Each number is 128 + 32 x the weight over its row's rms, rounded and kept within 0 to 255. Layers, rows and columns count from 0. The size above them is the row's rms in percent of the matrix's.

# layer 2 MLP gate, 256x96, rms 0.256, rows 130-143, columns 32-63
size [107 106 103 108  93 101  96 107  97  98 106 106 102 107]
[[183  84 138 105 104  93 108 138  97 158 129 125 124  52 115 122 140 164 177 141 135 159 156 157  81 130 143 101 100  64 123  92]
 [117 126  81 137 111 101 103  43 187 123 150 123 155 150 125 100 133 160 130 114 102 161 123 173 164 126 135  42 161  89 170 150]
 [142 127 106 118 166 148 133 122 162 152 137 180 141 136 100 195 117 133 104  74 130 161 108 102 105 156 181  87 150 128 152  96]
 [188 146 138 104 128 128 124 160 200  87 185 130 108 130 221  98 108 147 159 152 187 140 131  94  89 156 131 174 100  76 187 159]
 [140  73 106 119 113 141  81 108 135  85  86 140 154 107 116  75 142 108 153 189 109 156 193  88 131 115 111  95 124 150 180 130]
 [184  98 169  97 143  91 111 101 108 121 129  27  97 159 124 110  64 131 159  81 107 106 151  84  74  96 121 107 160 153  89  99]
 [154 121 121 110 180 145 141 155 105 116 140 108 148 125 135 164 126 104 130 123 160 155  37 165 134 125 151  74 145 133 119 128]
 [146 116  87 126 110 117 105 109 159  96 114 163 126 180  99  86 130  94 119 165 128 158 131 123  79 169 109 137  64 157 109 112]
 [107 131 102 116 163  98 120 105 108 143 109 255 167 119 106 124  82 110 134 163 136  89 188 118 128  96  99 141 125 129 110  48]
 [113 103 139 118  76 121 121 162  94 145 117 116 160 125 142  47  77 114 127 104 146 148  65 134 111 169 232 127 185 173 103 172]
 [ 76 116 124 111 123 125 130 123  63 107 102 128 178 149 165  78 124 130 146 114 150 174 129  42  93 160 156 143 118 158  92 117]
 [110 145 142 118  72 166 145 123 138 103 132 110 113 135 176 107 122 143 115 142  93 145 106 163 184  95 148 220 111  60 111 102]
 [193 116 150 128  94 147 137  39 140 109 166 126 123  99 130  98 157 130 111  50 165  66 114 169 106 127 170  98 106 126 162  78]
 [112 134 163 157 161  85 131 157  96 152 157 111 155  85 126 126  80 106 121 120 184 106 126 156 136 122 148 124  92 177 136  78]]
# layer 2 MLP up, 256x96, rms 0.244, rows 130-142, columns 32-63
size [ 99 102  95 109  93 106 107  94  95  93  93  96 101]
[[146 107 131 161 172 141  90 144 128 156 148 116 165  92 151 136 126 169 176  87 113 142  66 175 147 188 118 158 111 113 113 160]
 [170 191 160 154 137 119 114 112 101 181 175  96 146 145  68 129 107 180 129 102 140 155 102 178 126 152 129 112 197 101  98 119]
 [ 90 105  93 130 100 174 105 110 133 154 126 169 126  73 134 119  93 131  76 101  81 127 113 117 147 118 139 137 155 194 152 139]
 [107 147 130 135  91 102 125  88  96 144 154 148 128 144  29 132 119 120 108  83 100  90 141 155 117 153 118 101 132 165 145  77]
 [109 123 147 182 126 148 109 161 151 134 106 139 159 174 141 145  86  73  46  99  95 160  98  63 139 121 145 149 104 133 154 149]
 [169 105 122 148 111 121 125 122 106 176  95 133 227 142 182 198 161 115 165 187 171 107 118 138 105 150 130  85  73 121 119 157]
 [157 170 156 117 121 153 121 127 164 134 126  65 112 124 124 123  92 116  88 207 142 136 188 172  98  70 121 101  65 125 115 175]
 [ 99 127 137 155 139 115 135 140 122 189 179 137 139 152 111 196 126 141 128 131 151 114 176  92  88  92 169 152 133 139 142 200]
 [217 182 117 115  84 120 134 158 130 120  84  94  79 120 134 119 112 117 165 154 150 163 155 170 159 113 163 114 124 159 136 140]
 [150 103 138 165 158  74  96 133 168 114  65 143 171  37 129 129  83 152 123 114 105  91 198 126 150 141 104 102 126 154 180  90]
 [106 168 151 161 128 142 165 148 115  85 149 111  79 108 186 115 112 131  97 163 145 119 107 127 164 110 122 115 164 114 139 184]
 [150 165 161 140 195 122 141 161  89 101 140 155  83 123  84 171  73  81 153  83  79 140 116  85  61 134 169 135  90 146 133  89]
 [ 70 127 147 111 151 152 134 133 142  84 142 170 144  93 151 171 128 142 124 185  89 137  97 132  84 191 129 188 108 115  78  68]]
# layer 2 MLP down (transposed), 256x96, rms 0.121, rows 130-142, columns 32-63
size [ 91 106  96 105  97 109 107 101  98  90  98  99 112]
[[119 164 125 113 104 120  84 132 103 163 107 139 156 108  94  57 117 118 138  74 148 174 130 190 120 117 144 109 166 168 110  66]
 [119 149  92 155 153 150  89 175 132 150 118 163 148 105 238 116 140 135 145  95 165 153 133 139 158 116 157 117  88 101 175 102]
 [164 146 109 115 144 141 131 145 109 106 151 162 136 154 122 164 123  88 143 126 162 164 123  93 135 145 174 153  82 114 126 153]
 [126 102 153 137 129 128 133 127 133 145 136  91 145 121 124 142 109 125 175 115  96 127 121  70  99 108  93 131 164 126  72 122]
 [139 110 115 131 128 138 147 125 108 124 121 137 121 197 110 156 145  62 121  87 155 126  97 115  75 130 143 109 157 128 128 103]
 [146 140 126 156 112 140 138 152 113 179 150 180 123 134 133  85 137 121 125 174 189 164 161 135 131 134 123 154  95 112 190 115]
 [152 101 124 163 116 154 170 118  93  92 122 146 130 155 134 128 110  89 166 130 156 159 104 145 137 216 178 129 172 150  83 132]
 [ 82 121 132 178 178 126 170 140 106 139 110 131 138  69 126 100 159 132 177  97 156 143  63  92 160 138 151 168 128  85  62 105]
 [120 147  73 175 126 117 137 107  77 165 150  87  91  99 175 141 127 121 131 126 124 180  90 156 153 141 102 168 123 107  87 203]
 [112 118 132 142  96 141 108  96 111 166  77  72 129 113 198 128 135 145  80 145 152 101 118  98 120 126 127  88 138 146 116 100]
 [ 74  89 169 110 100 101 126 124 116 105 134  76 121 122 166  60  71 160  95 120 175 176 154 128 124 121 111 124 127 186 114 124]
 [124 144 149  78 145 105  99 102 142 164 144 101 115 118 122 121 114 146 143 118 126 106 112 155 114  89 204 173  98 207 140 138]
 [119 128 103 161 152 171 125 107 157 107 123 114  76 119  95  65 100 132 183 126 158 111  70  93 121 164  69 155 120 149 120  93]]